{
  "rope_fraction": 0.5,
  "batch_tokens": [16384, 32768, 65536],
  "doc_mask": true,
  "steps": 3592
}
Each number is 500 + 50 x the weight over its row's rms, rounded and kept within 0 to 999. Layers, rows and columns count from 0. Numbers have three digits each. The size before them is the row's rms in percent of the matrix's.

# up: layer 5 MLP up, 384x96, rms 0.201, rows 291-350, columns 48-95
# down: layer 5 MLP down (transposed), 384x96, rms 0.142, rows 291-350, columns 48-95
up291 101:439561510593472444570522436542540532560556483530559438556507515486424481466509362483461421512454446430430521457529570428503527534471543538491616
down291 106:548488496543543532449474569426430567417507510530451431528494522537450508500504512523415444532497468488496521440417499472588417515582421488503578
up292 089:490561449523493536491474506566451514452481476467578614510507382526472473548437442547398577616502416491482484418490485472553445526426551467542416
down292 078:393429435502467419564490608543475484534505521613473518433494536435469586476474481484472492515507475512433487560419554489490456507478497473571608
up293 110:513558555500528512538525543483476430543482480440541607486478491500575533378509472566512508488488396552590481481584543524488516486543559561552527
down293 119:456477539531418540474485520503444449514489507493456514511522527520577461555539528459544516379481510454497463547458523618445494555486535608467492
up294 120:480489481492476569567471509552464443487374489440489483486525541464520508486510574510560456474582508490485665353514507522455464558462552491473430
down294 111:428474488540526469584518504516519512442536479446498461435520324500334477514503544494470558478520546459454523537474446449469419474459402495494588
up295 086:487476546495482521596541576577435513514497558584512566493437481523410514495453524545514476419500550487599444501584437463448533400498468506427511
down295 077:498397426599486518503527553550441461413565478417465498585541518461477524570482552491497490462419497506480504421522424447555419402466497557584483
up296 084:450557458444627501406459469507450563578534473518428503449582534490518457451528437476480467419482499489515443494473570476461424530535506469555468
down296 087:490487470468410534518443455459502528384465490479492549482422467571503424491460508481539473496463528494530397507402503502581445539536531420508497
up297 108:435457550538504528518471431475465606513496557481459536553495519487433461481451493557579546498521433610507438434521343577550509493523480462472543
down297 105:504465491535406470457469439585520522480525483477551420575547544548410569431469499571531503440524557534555506482485499525404432494447440592443533
up298 107:494430420504540572552497511437562430422443461497520496466483461494529516495582511574469511441466499465448490495532478539346416472481488459438550
down298 110:565447534518523561558514475485457465465465539467485475464511485431501484524484542545580550580579511501478529461500585550462466561569422460355484
up299 094:606523484429442501558472416512476476475456511554513532505423463545482577487489458461575515531535513508524509526546537494522543517413451451518487
down299 105:546516523478513463621472514459516454411582507484512479471569526471526503510591542497470548461594498586545564560491503560523448419489460444390487
up300 083:481436458553381501484426485542495487508486366452550527477463450511483543464534458528364577550524479504446543549484486537611483469450355523535531
down300 077:506538538390549409512542517483495469472441555497475453554492495461399489579512483517496521466545511535515477505566579535417541498454399506420514
up301 123:475588508571571510472508461576566498441536541384461519492448514519502479528502496476549605517420574529560512502586438560499463510548502494602558
down301 111:439480438442494544458482430433503491480497437466429471478512455433599448536492520516465468582399522490524450445573517506601464475576500458482422
up302 077:621542553459588606563558522520429495479403515533483468542449555466476453583456485496542418481506442419466549523426452503481477538525485480453444
down302 096:502415587575434522461527434567544509449567493553446425479330494515575471537605559444523517468592542531493484497494567449542562512486517568526522
up303 099:459471485466547394510507454425478570493496486360506567446534508547497520485501512543462477540546441547471523509523487587478488608570491559582479
down303 096:467480574577519545580495453578513420446501536563539492447533400466494444506489533424426581508533519485488464506398481524452402582489484481482460
up304 084:430621489527583482553488403563533529579522570560588444506486535525432572502438501475493518402549458497509528465565548510468562436416482529510501
down304 082:421480448440498458523511533443426511420609554423453546421601515450535531536433438481535598451514434532534472563396497496576542517472537497450483
up305 090:547491403521439503570573478530537546533508474442495548567402554545659486535560539392575435530498466544523479532532528500553496488440526521463611
down305 092:500496513536445414586466506471442498464535354564470468567445586418496516540566431473506556600469486475526439533562489469573472497476531489542559
up306 098:436519455492463530512471469514475459470482469501522498531411526449524434480503392473514488521492495446404560539478595507511583544468494538555550
down306 104:611521586471434509542464436504460458476542472497474497567414472568466504421553475539495480401449482505521494478460533482549470542502490483511474
up307 101:583629448627522515582553417540508472535482473573501572558584471511435411527461520495477561497537505418547493525470464481439529522488563530486528
down307 097:489535474435503376542445461542459545503500450619535442530517599522418457466518469580423451433534482531497446540424488436437516489538502653447584
up308 127:452567455418448503489442494554499496509530517479518468569541436514488489417442525436430182497565543451490511474495472507519504472554546526548442
down308 102:346467435458462492509558494542539550492525448472524525546522509398511479429508525473501574444459532593549538439520497517499564502465456534425465
up309 107:496518454522526444502594646495643533465395475430488508502450395448504502481500472431542554466493477460531513499541552547539548498481544455501530
down309 112:484514432488546503474362536446492518492418518503535550483436454487527509494479415440499506463478540488565547467535558420473556518628460461510495
up310 084:498465481450564420548448442523487495506392516517558453403487468513461454513573513534535471480481457425491500466599492481442590446585483543487501
down310 077:530460537485452442525493479518434542425524502493525491507462513480514579590521486440516544490575491533517469526539569459514485405588488509568492
up311 090:541441455478467558463559483440553538495531543454453538632661559458611442532502540433538488461510477486478456554447503515501523472467508484523552
down311 109:432482533445380440530499435487441591468548391434463522536435531543467463553545568546465499507485509598482461490503538458515443536510512556368545
up312 094:465510526495485420447524509543545540475342595512490492467435600609576528379556487390493386443508424532436595531505529581454457510508459522470523
down312 115:526472579515520464502487464502512529372580565548472460530496571474381522462453421439542493494533476432524530436495563539602493542441540550631518
up313 094:498513528427566500593436580556475466536445600541572559523507488592472523481532516570539493461460609483472483437487423552479442598447523485503532
down313 092:436467555533477505528443457489463483489480519525462508545495572471528534404509476518451413538605490542529548475497543465493486568483517464522453
up314 086:524405559519399476446527496414467538515513452566506503520473514517558467560509431529570411479508457460515589478539561505479500474607569510542534
down314 091:456572519475558510576552477441533475504457463480513559490476434433477462519598466554556568532517491479457520541506491444547528574407372492504425
up315 079:472500495491482477503407418489438542423454503522482573496573394506494556554498478535506491468509380542501471510562538441479525522600648520557490
down315 080:507509437474455548523503481576480569467453492467494538497508508501590526506475478535465590497526522516477428475535513535478492440444464505625464
up316 114:490499527506465428498510449446499507506531539531490496558520535421453463480532361475504505481499521494516515496490470480447569479565435334468529
down316 110:513527536539423467482490448561556450496487554456438466615502547435433497533465580601430478395498632510471439519590488494495541505552599511517470
up317 133:468563554487487479419510531548593461452406516445563459495486449481425483512425502492543505512494485474554462471479550499483562479495532472473475
down317 122:564459422512406454493570532490506473366440552413474524499548509572548440445466480478456472536470501569559529525514624435561593443506430505466539
up318 116:450478545515489582479528450580463467507528366432497545701494493526413609503469436490483501495487530583546501530469496571437531489494479572474553
down318 121:474458565519531500477513547563457431539490580448483537539489466554530484448581628546475424499504557537543468461478576506487472502560533466487517
up319 087:517470518521574525444542526469463571461538399516572457551513505523472523423400371452487458499484499510534508604507501582495516471492466516459515
down319 089:457496598459444539441533477544557530569548448581515569545396434445452440535538542509584570556501622537479464471521561484519569513491576483405469
up320 102:536480500598524476437492526454542492491504477442373498492590436525528464512582544376507551504394490490470496473450439370435533492531549485436561
down320 102:538610444526561494623514504460500510507502562577545566586538591516563498549459440442489433505495486500490431489510450486545514485458531439522497
up321 083:546501503441508451498538524436465501468466534430436394470499415512345458553442500536450498487495454404506493529629498493519548452481495441589487
down321 076:474498463511463431542497526538435524489617588550582458569529549488433444545488505481479574438536367534523537580507581534512564352533481525534542
up322 096:535566471453524565597534542502537524596554503550366451505516479481450501577442603489462440546491508512539516492498512516510470473413445441466558
down322 107:531539507413401449573538470481443508496679515511509491545515478587427472582510495531441486463451415494387562481436534566568505480503513505399525
up323 118:520523563497489545534566481500508548402574563566515517458564453460502535464502506528463426555446504561506498455352521453444487540450367562607621
down323 115:532521525490519548557578494522473536440467484552526433516526487491499502538541534543592506464508418538438600499480529672486487514535559472408471
up324 092:435479563456577505570476462585514550436471489494543440447490453484479503469411461458462601530477521522459531519498501452508521482375518447514524
down324 082:479538482433486459470426490525527459488476452531399559438528472471478493566428511522590548489462458543426420509487470478506386525512419417548502
up325 096:492453539487515533513445432413430570464489553522527513521468579421541460551504537505497371482566485518563475438511508456481522543492427480453432
down325 102:554479357483481477500427477526479494424556473477499465485402475561570467453483510489629465491550496462535413509472497415518492503497523607455422
up326 079:624540519515536452489451556554576552483532522559485559395523498454497483497495548564554538573529555432534497522623488434500521447466545574447574
down326 084:449561463627546454482551452500465408510454569514575510448435470476482498470504433448504449528448564495559580500503451465498520398488562571514554
up327 113:590498547565495563525498516444623504448523549446568525424544452534507455468486440428492515552493532464517428501467537456347484452523527479515557
down327 105:440424543488496490479439553459530488456554493485534523471509522547480617526575480502498623590447463495470492493511585564527516516623534506480520
up328 087:575529609528511428532533544406540422550472462508612532468508430475480443565533434451381567523514525508540520572523383416546400452522448498462545
down328 080:444511508554502468551459539527587494486455583517521430542510437512467549542563550450611473580478613595406525485470522488512440429533420529639545
up329 113:506540525440425483446571496438423513548603435529523510556481435364616467500466418587462460482471509566459493479455528544501534552564486426488506
down329 106:525517501467535470451501497547487533471481514409524515466403449535414557470563562508480520517509429451571459561489471451502444563456402461525554
up330 108:461585451484535383472548463514404517515453428448492484462445517517546494503476503447460541480480629562397468528547463506565532488535490479555494
down330 103:448396523523498510515518450475521504602539577475444489451438383534528475505508599552472500556556503432514483510497449486425481472553507501506544
up331 082:489509463501475544538462510459528475451586546467540523450508446524463495444582489541482524462446527506529508515435501512498544560472467477585474
down331 083:460503548461539444485500440571451421582479490566500559481504468531485491517505660573422448459481444521656557543476506518551519491492485595500520
up332 088:499527556538446354470467540525564481503546564504556502480496518524501570446415386505409572502422529482574547533525575504431373537492560502548557
down332 083:416490433494533492484484403494528530551576448476464431466473450577549504555495552537532574536504471456617542487488525480481343447484486495517503
up333 096:562513491521526434495535479502513514447505512533566495622507416487601522499504502481434471509540442457523517405477437518434511448500421566450500
down333 104:434565425519482417513540474558493537477551450455536481562516492443361503512519521580542524493591467501492553523425538513567427510516523574605479
up334 087:681556494517525497464516526571515510447490544465534457482620554503482575506451522574531509566521623473501558472560552504548565538471424519530443
down334 096:496470463487436370469420529526385497474584477529409561446550452475436485506569610469544525551478499604535556530462548417516474520502493427421493
up335 103:606434496526540537453518548479433495480511469441512491494545537546579469542492575503521496492487506482534501382465552522549482502457534555472483
down335 119:425449513495437479420507498544478503435517556578484485517438585636504444448531637513472497561491469481560435555478507482487477422518555484510469
up336 089:519423494568553530488587468468450554497473418508587530537465481498450564494506477427504478469526522427505509594538432525584565511411505493549531
down336 093:565568500448516502437436498446512487538458588539475491578479501479451609538509457493489473471472358457500453494514474408483523427497498589423546
up337 094:495501553491532492485519543423481510498509532511426539510541487519552490408565556428478574464464499416559523595496415486516534499506446473425439
down337 097:576488451417498502466503448462426552481508516472592460487479541555508600486566589549540508468460452469513501483560543530579530494598423451499461
up338 099:506530618446426519550519452464522434587574524404526486479510515530585546518535457467516577434499480524453459514539467537506536571494474544592599
down338 092:458457475470485507494518632487464535548532477528507525390460510530412589518495542643456523553517467530534562503425544414570536491526479600485449
up339 090:523457483516556465584485438474525445492484549513432477509547555441468556570448522493448487480476477477538528552498489447572458492557509512501551
down339 088:473525546486520536497436562506461522515600511583546444474466381486559517587655534390490505420488466594486544483532563439555471495541495466489415
up340 112:636466512489495525459591439453564496509418470463490441508542482483493533566506565532507531544436526484540609515420475479330518484483476491556439
down340 112:500526476541540462555502379576506460525523533520551565522470468470445469459522411518502510393582503439490525471540412529443522480498601450562467
up341 088:460435465459493484503545484565480515420443505565547487472568546555506456588565493512500467545517543429592488582437452451581507556507468492461525
down341 088:528539427478461410444480519511513452497479462436531454502404508471592454534437515511550490464535406552504422581578562441475498531416512435537482
up342 107:447463477459534424517504514472483489520547482546557497561519555570530596534508516470496519536622486458441556418499456525531481466475451417550520
down342 105:472415457455530529532511453428435517528401598522531496429548503568518495532543547388428524582562411457448492495475463527465524433475540435591506
up343 122:552516501517449580534527496535539475574523518530433440577454636488474537551481521525397529564520463543531549442498523540363474507508493493647523
down343 113:472596544503512470524501485552505516418488497495605570548465475517468566534535477520472603477501437542535373487419524467473465463540494612526514
up344 098:490513427541492457407591533521501461462580509492447459459590483534436388542524488473493452537409576494507446523489453599529508548473471564502523
down344 096:538464568448498466519358525625477507505466498488542594503381537489451557534551467615549550498571549524556523441495445546447413518456546518574451
up345 093:492533463542521513648470523514552489470515484545486575399576463492520541543438512524380540496456571512490602532604541472503503576482455483473542
down345 087:484515494534543423463534490486473437480594508554403506569494421432604519513416527457524478622431452460484519502483495444480547493503521475544428
up346 104:429484417595501444613478550475467418572537460531470555572491507485541576364471499472389460534512500479569469518499568594568459496529458538592478
down346 088:569534527473495501430466454438489489475489525503498423455505477487506477496468477548386493427502526393574568434570459459466523508516511554370392
up347 107:486639518469467490543501502521543500483518509481564489479614470547526561340473549425512518538542493496502464470373418465509456469540458447572561
down347 117:521549392497531561555446501497479537510508601471473537619466454512510482509557465607552551529423493535444507475458406480537449565636547518456526
up348 109:589433336497647522498482487484511538535429524447556483539474551576577517539550550543537540560504527478441484476485433552493516507472449437572453
down348 116:577439562535555493511449447574462492458511515555450459468484466498471438505441545449392552430577440519452471507487438520526476576496484562477456
up349 091:465542511565484502456518450551504476494564373423548550544562447453485575497447542553525449418403471404553482418514518472489466511430447400466504
down349 084:479532473584491395484464535538410516438436454472489497542484568452455486584452455435516543452510507415542536551545512452511487513345472551396482
up350 089:520513501507653554608542500571495529538526436529553454500567501544548462447543483540498534543412513442513549531415434452524538472469501519567521
down350 083:557432542510412421444515458547512567531432586504488559536456443460556467505549520526512418500456509531489485491477456462483530495541614524536478